{
  "n_layer": 14,
  "d_model": 96,
  "n_head": 2,
  "n_kv_head": 2,
  "head_dim": 64,
  "d_mlp": 768,
  "vocab_size": 2048,
  "activation": "squared_relu",
  "norm": "rmsnorm",
  "norm_place": "pre",
  "norm_eps": 1e-05,
  "positions": "rope",
  "rope_base": 572000.0,
  "rope_fraction": 1.0,
  "qk_norm": true,
  "attn_scale": 0.173,
  "bias": "none",
  "tie_embeddings": true,
  "parallel_block": false,
  "extras": ["local attention windows", "gated attention", "value embeddings", "short convolutions", "an embedding shortcut", "learned residual scales", "capped logits"],
  "init": "normal",
  "init_std_qkv": 0.0529,
  "init_std_o": 0.0,
  "init_std_up": 0.0529,
  "init_std_down": 0.0,
  "optimizer": "adamw",
  "lr": 0.00294,
  "beta1": 0.9,
  "beta2": 0.98,
  "weight_decay": 0.08,
  "lr_head": 0.0143,
  "grad_clip": 1.0,
  "warmup_steps": 557,
  "schedule": "wsd",
  "decay_fraction": 0.727,
  "decay_shape": "linear",
  "final_lr_fraction": 0.0,
  "batch_tokens": [8192, 16384],
  "seq_len": 512,
  "doc_mask": true,
  "train_tokens": 103000000,
  "steps": 8456,
  "dataset": "wikipedia_en"
}
Each number is 50 + 15 x the weight over its row's rms, rounded and kept within 0 to 99. Layers, rows and columns count from 0. The size before them is the row's rms in percent of the matrix's.

# up: layer 3 MLP up, 768x96, rms 0.127, rows 654-722, columns 48-95
# down: layer 3 MLP down (transposed), 768x96, rms 0.122, rows 654-722, columns 48-95
up654 098:57 34 58 25 44 06 62 38 54 42 62 61 71 65 48 23 62 72 50 32 51 44 60 33 42 23 50 47 48 61 21 45 63 62 54 67 41 79 45 78 53 39 55 73 46 74 44 32
down654 098:45 41 40 60 80 54 51 49 46 69 69 53 48 40 31 36 63 49 61 70 31 45 62 54 38 63 47 37 68 32 14 36 63 38 62 50 64 44 29 61 56 39 30 63 43 75 31 48
up655 101:46 28 58 56 44 75 45 54 35 56 46 39 63 44 53 64 56 20 59 66 68 56 24 40 41 32 36 27 33 72 30 55 54 64 50 57 54 62 51 42 67 34 49 61 59 60 62 35
down655 101:39 29 52 52 52 34 69 48 32 46 71 61 66 33 59 48 46 63 60 39 37 77 54 44 81 37 18 59 42 38 42 41 80 16 45 64 36 31 52 65 57 65 58 57 43 49 40 23
up656 110:47 66 70 45 74 39 38 22 80 29 71 61 60 43 62 54 63 25 73 39 33 62 33 26 68 54 51 45 63 60 55 48 46 51 31 39 17 54 61 39 37 61 46 65 49 47 75 20
down656 107:57 53 54 46 41 46 42 67 46 54 59 58 42 53 56 24 38 63 46 48 66 49 64 59 64 23 55 45 70 67 32 38 61 40 20 48 19 40 82 96 74 39 65 18 36 63 52 48
up657 109:48 32 53 75 27 52 69 29 54 81 68 57 63 17 24 38 56 60 69 33 41 51 31 45 65 51 50 50 44 75 51 47 52 50 66 48 58 40 55 38 52 65 46 61 34 48 45 61
down657 106:57 62 51 54 27 78 46 27 70 58 67 52 61 59 42 32 25 71 63 40 55 42 56 26 37 39 58 49 63 46 50 47 31 50 39 86 66 35 58 62 61 44 59 31 44 40 52 40
up658 095:49 59 32 34 80 59 48 49 53 36 71 65 44 57 63 38 75 55 54 35 85 65 40 53 27 78 28 72 59 54 52 52 46 55 56 47 57 57 49 40 47 62 27 99 47 49 46 52
down658 094:43 58 45 58 50 68 40 42 67 35 34 51 21 62 87 46 34 59 52 58 63 35 53 54 44 56 53 69 29 70 60 41 61 69 42 68 40 51 44 65 40 59 64 35 66 43 26 50
up659 100:60 53 33 29 33 58 66 47 48 72 59 00 61 52 32 20 53 28 72 28 67 53 39 53 62 42 50 60 69 52 84 42 57 64 50 19 37 44 43 52 46 37 42 61 36 65 54 37
down659 102:59 38 74 47 63 58 50 82 56 56 26 65 59 70 41 51 52 23 42 27 41 37 44 65 30 63 74 57 18 59 58 64 39 53 64 61 53 75 46 47 60 54 46 54 42 28 37 25
up660 096:39 31 60 74 36 62 49 52 33 45 55 50 59 33 71 36 33 64 68 49 40 54 71 34 33 50 58 67 35 65 20 54 51 42 43 52 25 64 35 29 55 53 50 56 46 33 39 50
down660 094:46 52 39 65 50 66 14 35 35 39 41 60 26 60 34 42 08 36 74 57 52 53 33 32 53 79 43 54 71 33 40 46 30 55 50 56 79 58 38 21 66 48 47 63 62 34 38 64
up661 096:49 45 60 38 49 55 60 32 66 29 50 69 46 71 68 48 61 61 53 81 75 40 32 34 49 54 37 55 51 49 46 59 42 40 69 55 44 43 63 63 56 67 47 44 44 23 52 50
down661 094:56 56 51 37 54 31 61 36 50 52 32 55 16 27 47 72 37 59 49 54 51 34 66 39 32 61 59 20 43 44 37 47 51 44 64 51 57 54 67 75 35 14 46 35 35 34 55 46
up662 100:67 55 43 84 32 40 61 27 40 71 66 63 66 71 53 47 74 59 58 69 60 53 66 36 72 47 38 30 39 40 64 66 73 52 60 53 32 62 53 48 68 62 58 62 40 77 48 62
down662 105:46 45 56 51 47 07 55 63 22 62 56 59 67 32 36 34 63 54 44 69 31 50 65 61 51 50 56 33 49 55 59 47 51 77 64 88 69 70 28 42 55 48 62 56 41 79 45 55
up663 100:56 51 50 16 58 42 32 45 47 45 50 71 57 53 43 34 57 33 61 55 39 52 37 67 32 56 13 65 49 46 26 63 59 43 77 50 36 25 31 54 68 76 69 57 44 61 48 57
down663 099:54 66 22 61 68 40 47 43 34 51 40 57 57 52 48 43 52 23 66 22 44 60 47 71 80 31 75 59 35 49 39 51 67 59 63 42 46 51 36 54 57 49 37 50 30 73 44 70
up664 098:48 26 70 53 70 27 43 27 68 51 51 34 38 50 54 52 58 56 66 29 44 53 42 61 28 40 68 40 29 70 65 62 33 47 49 67 40 53 15 45 54 38 54 48 18 67 63 21
down664 099:48 37 55 42 49 57 68 41 42 54 42 41 68 41 52 74 53 33 23 63 35 57 33 43 54 46 39 60 48 17 24 75 46 55 52 58 06 58 63 54 77 51 53 36 37 45 49 44
up665 104:62 33 36 57 68 73 30 56 50 45 59 46 40 43 30 43 28 40 33 77 51 75 62 60 59 44 73 40 42 49 61 65 58 62 69 47 27 58 37 38 37 53 75 47 35 32 50 59
down665 102:59 56 44 56 54 50 60 51 35 83 69 25 35 40 47 50 50 28 39 29 46 59 69 60 21 19 45 56 59 71 37 64 11 75 63 45 33 46 21 57 34 42 55 46 44 73 71 52
up666 121:39 58 19 50 26 51 42 37 38 62 93 23 74 65 52 54 63 65 42 57 45 46 39 89 47 46 44 31 37 37 50 55 44 60 44 39 17 49 54 29 54 72 56 41 34 57 70 36
down666 116:27 50 48 55 46 07 50 62 68 35 64 42 44 52 34 33 31 55 47 43 49 53 41 68 99 50 62 46 37 52 33 50 71 45 32 55 48 43 47 51 65 58 62 54 71 63 58 47
up667 094:81 37 44 53 60 36 38 36 62 62 65 49 43 37 29 53 48 49 49 38 69 08 46 54 48 61 55 74 22 35 47 56 41 46 78 33 47 84 44 40 43 67 80 43 52 56 65 52
down667 097:49 40 38 64 82 47 37 70 40 67 54 84 42 27 40 50 43 58 36 56 62 85 62 62 43 51 82 47 49 48 37 56 62 30 52 61 42 59 70 71 08 63 20 60 39 67 41 34
up668 102:52 52 88 24 52 37 58 39 32 57 43 65 51 79 48 26 48 69 56 57 70 49 31 57 38 69 44 77 16 55 60 40 27 61 68 35 45 46 39 63 58 45 51 64 58 45 49 50
down668 103:46 13 64 42 50 70 51 61 82 72 50 68 46 53 33 20 44 36 33 42 42 29 68 83 35 62 00 56 49 59 35 55 64 66 35 35 64 44 54 61 50 53 46 62 51 43 61 25
up669 101:51 26 65 47 35 46 69 46 54 43 71 32 43 49 52 22 35 61 73 90 78 49 52 34 28 58 57 76 31 71 59 58 30 41 41 40 34 77 48 39 56 50 48 77 55 55 45 59
down669 099:53 50 83 48 39 46 13 40 80 52 64 82 43 57 32 32 63 32 57 18 56 55 49 66 40 70 59 14 60 45 41 56 53 70 46 21 40 42 57 26 42 41 66 51 26 52 40 46
up670 107:47 50 36 60 49 56 46 60 40 61 71 65 50 58 57 67 44 29 59 73 60 61 44 46 31 64 56 61 72 67 73 58 60 40 87 69 23 48 63 49 31 77 37 48 56 40 79 23
down670 104:43 52 54 45 39 44 32 91 43 41 29 55 32 42 64 68 48 30 34 59 66 48 46 31 77 58 62 40 69 83 64 42 56 47 72 62 34 31 37 76 34 27 55 45 60 49 62 63
up671 098:41 62 41 28 56 57 72 65 25 71 78 54 71 32 72 57 35 39 60 72 38 17 69 35 53 51 28 48 38 48 77 52 61 60 64 51 60 55 30 59 22 50 15 49 45 43 55 36
down671 099:60 53 33 45 30 60 60 58 40 59 25 37 66 57 75 50 73 46 46 43 48 26 75 10 82 51 73 43 42 28 68 46 49 63 45 36 42 58 58 66 51 32 63 70 38 36 74 53
up672 096:38 64 35 19 16 41 53 44 31 62 66 54 63 47 52 44 27 35 30 55 49 59 48 59 66 18 38 48 43 45 30 75 50 56 65 25 52 72 49 36 35 88 36 47 47 79 41 50
down672 098:61 53 38 53 68 45 35 62 75 51 41 50 66 61 57 60 43 55 21 42 65 62 66 59 59 42 47 62 41 35 31 71 06 39 53 55 49 59 18 64 57 42 49 52 46 73 26 56
up673 096:67 59 72 62 76 36 34 49 74 51 71 45 59 67 36 56 48 57 53 35 37 20 66 48 54 24 61 52 63 61 20 51 60 36 47 45 52 34 48 40 35 32 31 48 46 43 46 41
down673 094:24 63 38 55 66 74 61 64 74 35 60 67 65 54 43 65 33 68 68 31 48 33 39 52 59 27 45 30 39 25 52 22 25 62 46 75 27 41 50 68 57 59 29 63 70 43 37 59
up674 099:40 62 41 78 75 54 63 29 58 34 75 73 60 83 41 59 51 79 69 51 44 35 46 73 65 65 45 62 44 27 53 45 44 52 49 35 31 32 52 64 38 53 54 62 62 72 63 33
down674 100:49 25 64 59 57 59 27 31 41 55 28 49 60 61 40 52 55 64 59 50 56 55 39 63 44 43 51 33 37 67 63 30 36 37 47 54 49 57 74 24 92 37 48 75 70 52 39 40
up675 090:27 65 74 63 45 79 31 54 55 64 60 63 45 49 58 47 87 39 56 53 42 66 40 25 28 49 34 80 47 97 51 51 53 60 51 41 35 64 54 41 61 58 59 51 38 44 41 51
down675 088:43 46 49 23 34 40 26 40 69 60 33 56 18 61 59 55 53 43 64 45 48 60 52 37 48 77 34 32 59 62 36 29 70 46 54 72 52 52 50 41 63 34 48 50 73 55 57 44
up676 097:61 46 58 34 69 49 34 43 37 60 61 42 41 47 73 70 79 47 73 37 23 36 21 58 39 55 43 38 57 60 53 61 52 54 43 63 41 73 28 66 69 53 77 65 12 49 41 50
down676 098:42 48 56 33 60 60 49 64 43 60 54 26 35 64 66 29 69 59 48 75 64 60 36 42 77 65 61 31 49 55 64 57 58 40 36 78 45 43 66 61 56 65 41 66 67 42 60 54
up677 099:54 29 73 16 70 37 43 70 47 57 60 54 44 54 37 40 44 50 49 49 48 40 50 50 26 18 24 42 46 68 33 72 53 50 31 55 41 27 55 54 49 57 48 63 49 42 54 49
down677 096:41 35 52 70 73 61 22 76 39 47 36 34 46 24 50 57 53 21 47 49 57 26 43 32 61 38 58 28 62 65 54 60 56 39 66 52 88 40 40 45 38 72 27 57 54 47 54 45
up678 109:47 46 69 66 45 30 33 64 50 56 48 29 56 60 33 56 35 78 48 28 78 47 54 61 70 50 53 44 25 54 64 48 27 54 55 36 24 46 28 32 38 61 59 58 59 41 78 42
down678 110:28 54 47 36 55 24 22 36 48 43 71 55 48 83 46 60 57 47 33 55 50 51 43 20 60 60 38 42 44 54 65 76 26 64 74 47 58 38 48 52 43 57 52 53 65 76 48 32
up679 101:62 47 72 50 34 57 60 35 42 47 53 67 61 51 48 67 50 63 65 67 73 54 63 57 63 19 25 50 37 39 56 55 44 75 57 60 54 56 39 42 43 61 96 91 42 73 56 65
down679 102:48 75 77 17 43 28 74 62 38 40 37 38 47 45 72 36 45 63 47 51 53 40 73 64 32 58 57 26 46 44 32 82 59 36 43 57 59 26 57 59 27 35 55 72 38 38 48 43
up680 106:34 49 54 65 69 54 46 22 38 38 60 50 69 61 39 39 42 57 56 22 35 31 59 33 64 57 59 39 26 70 62 29 37 50 59 52 62 57 61 47 51 60 42 67 36 55 55 55
down680 104:73 71 85 13 54 35 53 63 30 59 40 37 57 34 73 58 47 47 57 82 63 43 64 57 34 39 46 44 48 54 34 64 36 41 63 60 55 27 65 44 23 25 62 62 36 44 44 38
up681 096:68 27 77 41 66 17 22 36 29 60 49 50 68 66 43 70 35 32 72 35 43 53 53 57 50 25 32 66 35 75 55 42 38 42 43 57 31 30 71 54 59 46 65 52 42 34 43 50
down681 096:46 67 34 41 63 41 99 59 43 63 53 39 45 35 61 85 49 74 55 20 70 59 33 54 49 27 64 64 61 38 38 40 40 31 40 24 38 82 44 48 59 15 66 55 68 71 61 59
up682 115:46 53 65 25 44 63 65 55 61 42 51 33 72 59 35 38 23 62 48 56 77 23 19 49 51 37 26 65 23 67 56 29 46 54 58 53 53 45 63 52 29 66 46 73 42 47 50 37
down682 110:47 63 56 46 33 46 47 39 66 34 36 48 54 20 50 56 65 50 48 44 41 40 60 46 45 31 49 25 47 37 23 37 43 44 61 49 45 80 46 39 37 55 55 43 70 19 35 49
up683 113:68 40 72 46 41 40 50 57 57 98 79 65 57 59 61 46 49 55 41 32 54 41 31 45 44 51 70 44 36 62 46 42 53 43 50 22 34 54 55 26 56 71 51 55 33 72 46 43
down683 111:48 55 37 59 65 31 36 51 75 35 60 43 56 49 52 53 69 51 27 25 92 51 40 39 39 58 40 49 57 69 38 67 48 36 56 39 71 24 37 65 34 25 36 44 70 45 29 55
up684 087:45 77 37 56 70 40 50 52 49 73 76 26 56 21 57 59 81 48 57 67 51 63 61 46 36 59 37 43 63 65 42 28 76 65 61 50 13 76 41 48 47 41 34 36 44 34 46 41
down684 091:39 67 43 69 69 60 33 67 68 50 47 72 43 50 68 60 73 71 52 57 50 85 43 56 74 65 69 53 75 25 63 66 37 37 67 87 45 54 47 28 27 71 28 04 58 54 47 23
up685 104:42 60 51 12 34 60 60 56 83 63 38 80 55 43 53 25 56 43 66 24 28 37 46 58 42 51 47 42 35 35 65 49 42 80 43 57 47 54 43 60 35 46 54 47 53 52 55 30
down685 099:52 25 40 66 68 72 07 56 25 54 48 32 27 46 34 47 54 31 55 41 46 58 44 28 56 46 39 44 25 62 73 41 56 63 64 31 50 54 44 57 47 70 71 47 63 46 71 19
up686 096:54 21 43 62 36 41 52 54 37 60 48 48 71 99 57 29 46 25 41 22 44 51 60 55 58 50 41 87 54 41 32 68 24 54 65 66 33 52 39 68 46 67 59 41 53 55 51 37
down686 097:76 36 51 33 42 49 38 52 80 21 29 43 71 31 46 33 51 57 37 17 47 60 77 43 59 48 53 27 52 59 25 38 58 44 55 41 69 22 60 57 44 28 59 48 48 40 46 62
up687 111:47 39 48 20 69 40 35 61 16 62 62 13 48 50 50 55 49 35 48 64 76 61 37 53 34 40 38 48 77 76 66 75 48 53 78 38 52 53 41 68 58 58 39 59 46 65 46 62
down687 112:49 62 27 49 38 35 72 32 57 40 64 45 53 23 51 44 66 65 30 41 47 27 41 57 26 59 58 77 35 63 54 51 64 61 31 78 58 76 54 44 83 50 26 37 48 53 56 47
up688 102:33 52 51 45 66 42 36 55 55 69 62 63 59 29 53 34 78 50 61 36 33 59 49 46 31 18 26 47 46 59 35 55 19 81 50 36 26 63 64 51 67 35 64 72 48 38 68 44
down688 102:60 42 49 44 41 33 55 28 71 37 22 51 35 54 57 69 51 29 34 49 62 70 43 33 71 64 43 43 48 66 52 68 59 48 41 55 28 36 72 36 64 41 33 44 69 51 31 71
up689 097:25 32 31 38 69 57 65 59 59 61 78 62 52 78 29 21 62 21 49 59 52 35 40 45 34 41 24 58 56 43 29 40 60 23 38 45 04 44 34 44 28 62 47 47 40 58 72 42
down689 095:60 44 31 34 44 31 55 14 54 40 64 57 57 35 78 67 41 59 48 59 43 74 42 50 76 65 50 28 44 58 28 41 74 16 58 75 53 59 62 54 33 53 43 30 55 45 50 37
up690 111:66 41 58 27 46 48 81 39 55 73 56 39 54 55 51 51 35 65 55 56 66 63 57 72 53 47 45 33 44 52 65 66 59 52 52 03 44 61 64 59 72 50 41 91 49 48 51 69
down690 109:46 25 41 50 67 73 75 40 43 63 37 35 61 35 48 67 51 59 22 43 30 16 53 67 37 47 46 55 52 70 14 51 41 48 38 48 33 61 59 58 62 55 46 36 33 32 51 73
up691 094:56 49 62 39 39 58 48 50 22 45 49 58 60 51 40 78 49 61 60 59 58 15 30 57 08 48 31 36 72 40 41 40 65 47 38 24 51 36 25 62 55 63 27 62 47 67 30 54
down691 097:99 37 32 35 44 52 58 55 48 48 32 75 60 66 64 40 50 58 32 33 30 35 32 56 37 74 60 40 32 13 45 53 13 37 47 46 60 46 38 32 23 42 46 41 66 55 44 83
up692 096:76 59 29 56 38 29 42 36 27 51 69 28 45 54 38 33 63 45 52 83 72 00 54 63 64 23 51 40 57 75 25 48 81 62 67 47 57 46 27 68 36 67 50 80 41 66 37 36
down692 096:37 52 65 54 43 46 36 47 21 57 52 64 53 62 48 36 72 69 71 45 56 61 40 60 34 41 32 61 54 55 81 57 40 41 50 37 43 57 27 35 83 24 58 52 45 69 41 52
up693 094:73 85 19 53 21 55 46 44 63 55 68 40 69 59 71 72 50 53 59 42 30 51 67 58 40 63 46 57 41 34 31 50 66 39 68 32 54 45 48 61 64 31 63 71 49 79 54 84
down693 097:41 58 42 65 13 53 34 25 25 43 51 61 42 33 63 60 70 72 64 60 32 60 73 58 39 41 43 71 45 67 54 50 57 60 19 50 46 81 72 72 78 10 53 45 49 44 58 60
up694 110:65 58 75 37 38 81 59 43 51 77 46 51 69 77 47 32 64 37 50 64 61 32 30 31 55 67 39 65 22 35 84 54 58 41 69 51 47 66 54 67 56 85 56 56 63 62 38 57
down694 106:72 83 37 65 54 14 71 58 58 26 51 56 51 48 25 30 41 81 53 45 95 59 68 31 57 30 52 37 44 75 68 54 45 60 51 61 38 33 59 62 25 53 47 41 49 48 49 62
up695 096:41 77 58 40 54 35 50 59 73 64 61 53 50 29 74 62 48 40 39 31 45 25 53 35 55 39 26 53 38 63 31 60 76 74 44 30 66 54 63 54 57 63 28 72 54 24 53 40
down695 096:70 59 14 57 46 42 57 54 40 42 68 28 43 65 52 46 54 36 34 53 48 41 44 75 51 79 65 46 55 63 27 70 55 34 47 53 52 17 49 71 77 54 66 62 67 32 48 48
up696 113:67 44 55 60 26 44 78 54 62 90 69 49 60 51 56 79 41 16 54 51 61 54 35 53 38 68 66 42 54 60 56 67 67 42 83 17 40 43 21 54 36 68 47 62 40 78 50 26
down696 109:53 49 69 53 62 15 34 41 57 47 59 39 59 42 45 51 45 53 35 33 49 22 56 51 33 36 30 56 58 40 35 17 43 71 44 45 34 29 66 58 44 33 50 54 60 40 46 67
up697 097:35 29 40 67 35 46 53 39 38 45 44 53 55 56 53 72 34 80 71 63 32 40 28 47 62 25 48 41 56 45 32 51 73 37 38 61 47 49 31 51 68 36 59 43 29 39 38 49
down697 098:65 69 64 63 75 48 58 76 67 45 26 54 42 33 56 54 43 65 40 63 59 36 57 57 42 48 48 65 58 36 60 52 72 36 41 72 41 24 41 36 34 62 53 43 66 44 39 41
up698 104:32 19 50 40 25 73 63 56 66 69 57 34 67 52 50 46 43 63 31 40 76 40 65 52 44 53 20 58 37 61 29 31 40 36 16 26 26 74 51 51 72 58 70 53 40 15 64 33
down698 103:49 54 59 49 59 99 36 39 35 51 71 25 47 44 38 58 48 60 46 57 51 53 54 36 62 63 34 36 17 54 43 37 64 40 44 68 50 48 28 45 30 63 31 61 41 19 31 60
up699 106:71 40 45 33 48 31 41 55 69 64 35 56 72 40 75 63 49 23 66 43 61 51 42 78 31 58 45 57 24 77 41 58 61 66 48 40 32 42 53 28 33 66 42 45 56 92 68 44
down699 108:58 53 36 70 44 45 11 46 35 38 70 57 42 47 44 71 43 49 74 43 41 38 51 65 66 45 80 54 26 64 60 65 37 45 45 37 48 49 35 68 66 45 64 81 39 80 49 53
up700 092:46 49 63 69 60 35 61 52 43 52 54 34 67 26 33 69 63 67 52 34 83 28 14 64 65 53 14 48 49 44 50 55 55 81 42 59 63 73 65 30 63 38 56 44 44 37 39 45
down700 095:52 37 56 51 52 33 36 65 57 62 51 49 80 34 65 77 42 60 62 52 53 46 50 25 36 42 51 74 66 56 57 33 53 60 21 48 60 56 43 41 13 26 39 51 68 76 31 68
up701 103:47 24 36 52 73 38 73 25 48 35 95 37 49 32 63 35 66 28 46 57 51 10 31 56 50 60 47 41 37 63 31 38 60 34 76 39 30 51 33 66 65 47 56 66 47 65 55 37
down701 104:59 39 32 43 64 59 46 60 45 36 55 41 55 62 66 50 54 14 51 31 58 51 45 63 38 36 42 12 39 59 65 42 56 06 33 61 62 35 59 56 53 73 58 60 66 62 42 42
up702 094:63 32 50 59 54 22 65 23 45 34 75 19 64 37 25 68 51 61 68 49 62 54 43 41 45 27 46 50 17 65 41 36 53 24 91 54 46 30 65 57 56 65 36 56 52 67 51 45
down702 094:51 59 72 27 43 50 15 45 70 33 62 34 56 19 51 64 55 67 64 56 47 38 48 36 65 27 75 42 51 66 30 50 29 44 44 52 52 46 50 54 56 44 47 61 78 46 49 80
up703 104:79 29 53 57 63 46 57 23 31 50 47 29 72 44 27 57 37 42 64 39 41 45 43 57 55 45 56 47 28 56 60 59 42 69 43 07 64 47 57 41 80 67 39 57 09 68 65 58
down703 104:56 59 45 29 73 76 46 51 65 61 41 66 20 54 47 64 24 30 43 46 18 36 33 33 66 50 56 51 49 37 55 26 39 57 37 76 67 48 52 53 67 56 46 34 58 49 66 50
up704 090:47 59 52 59 32 66 75 55 68 42 79 65 56 59 46 50 53 68 61 75 79 51 48 52 74 20 62 77 53 53 37 56 61 57 34 32 52 56 72 50 63 44 73 70 61 61 66 40
down704 091:62 82 54 75 78 55 55 42 43 36 68 61 17 27 70 35 56 59 67 67 63 31 47 72 51 66 41 56 67 56 21 26 59 56 61 78 48 53 90 57 68 44 45 51 74 52 40 47
up705 099:57 63 39 29 67 47 59 46 46 56 55 40 43 43 15 52 51 70 46 45 31 28 59 42 77 27 71 48 71 45 57 63 80 69 66 48 50 72 39 35 54 61 47 62 46 52 87 60
down705 099:61 53 27 45 43 52 46 40 42 68 73 43 52 41 58 72 43 73 41 46 37 81 93 51 29 48 49 46 71 70 56 46 52 46 50 60 63 65 42 40 36 11 68 41 75 52 65 56
up706 102:40 56 21 66 48 49 62 73 37 40 57 67 71 67 53 30 67 64 48 40 36 46 32 73 51 21 52 24 46 41 65 48 32 63 55 57 25 73 54 58 20 51 47 40 07 46 66 51
down706 102:62 55 70 34 71 49 33 15 30 87 68 59 46 53 68 60 38 55 40 42 56 44 34 55 64 54 66 48 68 48 53 48 34 06 44 61 62 60 49 54 52 29 58 49 46 49 50 63
up707 107:58 40 21 56 75 33 54 69 28 65 41 70 73 40 36 40 52 36 67 49 24 21 44 49 40 68 54 41 52 38 36 71 64 64 68 38 48 51 35 87 41 54 32 59 41 39 63 57
down707 109:59 61 42 42 91 30 30 66 38 39 63 40 79 46 27 56 50 35 51 57 56 71 47 50 47 42 63 54 30 53 71 38 27 45 36 11 62 20 52 45 63 31 31 33 52 60 54 55
up708 097:47 71 58 50 62 31 56 42 19 47 50 38 74 46 21 31 74 46 63 33 56 66 86 69 34 72 34 44 51 69 24 45 40 46 58 20 41 51 24 38 29 21 72 42 29 50 57 62
down708 098:28 43 77 51 69 44 46 23 63 43 24 54 67 35 39 35 57 44 63 65 36 57 59 58 51 64 66 50 42 70 66 69 47 21 29 79 56 57 46 79 63 37 18 52 72 24 48 64
up709 097:28 62 72 56 57 43 43 80 71 45 49 51 45 36 55 20 60 55 79 24 49 42 32 38 77 40 36 71 39 68 63 88 49 53 64 45 58 63 51 59 36 63 82 45 27 64 50 33
down709 092:60 27 60 68 41 54 34 57 33 43 62 55 17 19 55 58 38 48 42 63 52 66 51 38 73 44 52 56 32 52 63 17 52 44 42 44 76 58 58 49 53 46 48 65 64 48 43 43
up710 099:35 44 47 53 50 45 56 80 39 40 47 58 39 57 50 53 62 46 52 52 75 66 65 48 61 43 29 81 68 48 59 47 22 28 48 33 43 61 69 18 45 70 58 99 43 62 53 44
down710 102:41 51 62 50 45 45 39 13 90 48 43 41 31 45 50 40 37 53 53 64 34 55 29 58 32 57 71 41 35 63 46 61 37 25 62 63 31 61 82 52 61 51 41 34 42 37 34 51
up711 104:60 65 69 33 65 59 58 38 43 44 55 55 60 39 35 74 49 54 67 53 67 71 81 47 30 53 51 33 44 41 48 81 74 43 82 33 30 50 58 52 49 30 53 48 54 53 47 66
down711 102:41 56 29 39 52 52 74 17 43 47 36 48 66 38 53 51 48 49 63 82 61 33 56 30 67 47 41 58 44 30 54 28 81 62 46 78 31 66 61 52 56 42 49 42 41 36 40 78
up712 097:45 23 90 34 45 54 62 62 58 53 45 46 51 43 66 62 45 16 58 65 38 70 37 58 53 55 64 63 50 35 54 55 53 56 31 33 56 37 37 23 61 42 61 61 22 53 81 40
down712 099:31 36 80 72 63 42 31 60 44 41 37 31 38 52 49 44 61 50 71 53 61 35 27 59 30 42 37 65 53 24 71 44 59 29 71 40 16 43 39 32 57 32 27 64 53 41 65 49
up713 098:77 74 47 45 26 54 65 58 45 69 59 13 50 62 72 33 41 65 55 46 24 31 29 56 38 25 46 64 40 48 51 62 49 45 28 45 51 48 24 39 64 70 34 36 40 50 68 39
down713 102:52 48 33 31 48 42 58 76 65 59 67 59 62 46 61 53 42 47 32 59 74 68 66 37 32 56 58 53 23 41 52 48 99 70 74 55 34 66 57 36 32 62 49 49 49 62 33 35
up714 115:58 74 16 71 58 36 40 55 54 68 62 36 59 50 56 67 65 72 60 61 36 38 55 89 54 34 15 61 48 57 46 65 41 36 65 50 62 47 54 77 45 64 56 37 36 36 47 52
down714 112:61 38 56 49 43 62 29 52 45 50 43 59 38 70 65 47 64 35 26 64 67 44 42 63 26 57 63 62 35 44 75 60 69 37 30 53 23 31 30 43 68 38 26 32 57 28 58 74
up715 095:38 33 67 42 49 40 53 63 32 36 55 51 59 69 70 32 32 19 61 58 71 34 15 47 22 56 55 46 45 78 43 47 66 77 69 60 59 57 65 46 47 46 53 48 28 05 66 41
down715 096:95 44 69 42 30 59 61 32 50 83 34 23 42 65 71 36 51 66 62 41 55 51 27 48 44 58 51 46 54 66 61 37 24 39 60 81 23 51 41 39 74 57 60 37 43 56 32 36
up716 096:72 73 70 61 82 24 79 43 30 90 59 35 57 36 48 54 46 61 52 64 42 18 55 74 76 22 48 69 56 48 30 57 52 36 65 48 37 46 44 76 61 40 31 61 48 69 58 46
down716 097:38 52 76 52 53 57 42 60 43 47 38 60 04 46 45 71 74 48 67 59 35 66 34 18 58 36 66 66 39 62 62 36 43 53 44 48 65 50 27 48 89 54 60 51 43 82 65 59
up717 101:57 33 37 69 47 29 47 35 67 41 61 44 61 61 40 26 46 82 81 44 55 57 22 65 49 36 60 41 36 53 75 48 44 35 58 64 43 63 68 60 43 42 64 51 43 57 51 72
down717 097:73 39 53 51 48 54 41 60 48 52 52 57 51 25 46 78 47 40 66 36 89 43 46 40 46 43 72 32 29 60 23 48 13 47 31 47 40 64 73 40 52 66 43 54 77 39 31 37
up718 111:45 31 32 52 64 41 44 51 55 60 40 64 61 58 54 41 34 23 42 55 48 45 65 68 31 36 64 61 49 68 48 68 59 66 51 43 35 35 19 38 39 58 48 58 14 55 60 45
down718 109:47 73 61 61 50 59 76 59 33 24 49 31 48 81 67 50 72 44 64 58 68 39 44 38 63 52 54 40 45 68 50 34 52 51 61 59 40 25 25 63 63 26 44 54 34 90 52 62
up719 091:29 54 57 39 40 73 50 53 35 45 47 65 65 76 43 63 59 45 21 25 54 26 58 45 31 18 49 52 43 61 31 36 42 66 86 32 46 70 50 60 64 54 45 52 53 27 75 39
down719 092:47 33 50 54 58 29 66 71 61 47 64 63 85 82 52 38 65 60 40 31 57 80 50 48 35 60 34 47 28 68 53 65 59 40 54 45 45 60 19 59 45 59 51 45 83 43 59 44
up720 084:37 61 40 33 43 60 42 59 44 46 59 60 38 48 57 64 58 60 54 33 69 39 21 29 47 33 44 34 18 71 49 79 46 37 51 37 38 68 54 71 24 57 40 54 43 26 65 52
down720 087:62 54 40 43 38 60 46 34 63 56 38 38 24 41 90 56 33 67 40 43 47 61 49 46 52 59 51 40 42 55 39 20 52 47 53 33 23 49 79 83 34 11 46 30 84 44 44 61
up721 091:16 60 76 61 54 48 48 71 05 69 36 56 52 46 51 74 76 38 68 39 50 34 69 42 35 58 62 60 57 55 63 34 45 74 49 48 55 41 50 56 45 37 44 86 56 61 65 65
down721 091:47 91 62 78 49 44 38 38 54 53 81 65 42 52 61 52 45 76 52 23 43 58 45 49 55 50 45 42 53 49 56 60 36 31 27 52 59 29 39 57 32 24 61 59 62 55 49 31
up722 106:65 24 47 74 67 46 48 59 69 56 58 31 56 70 44 53 69 37 54 54 48 50 27 28 37 49 50 59 52 49 49 82 26 61 40 36 33 42 57 89 51 66 37 64 22 66 67 33
down722 110:53 64 57 40 53 38 48 72 53 45 35 29 58 40 49 37 33 49 52 24 39 51 46 42 68 42 57 50 21 20 63 42 51 55 58 49 61 38 35 34 54 74 44 46 57 32 50 64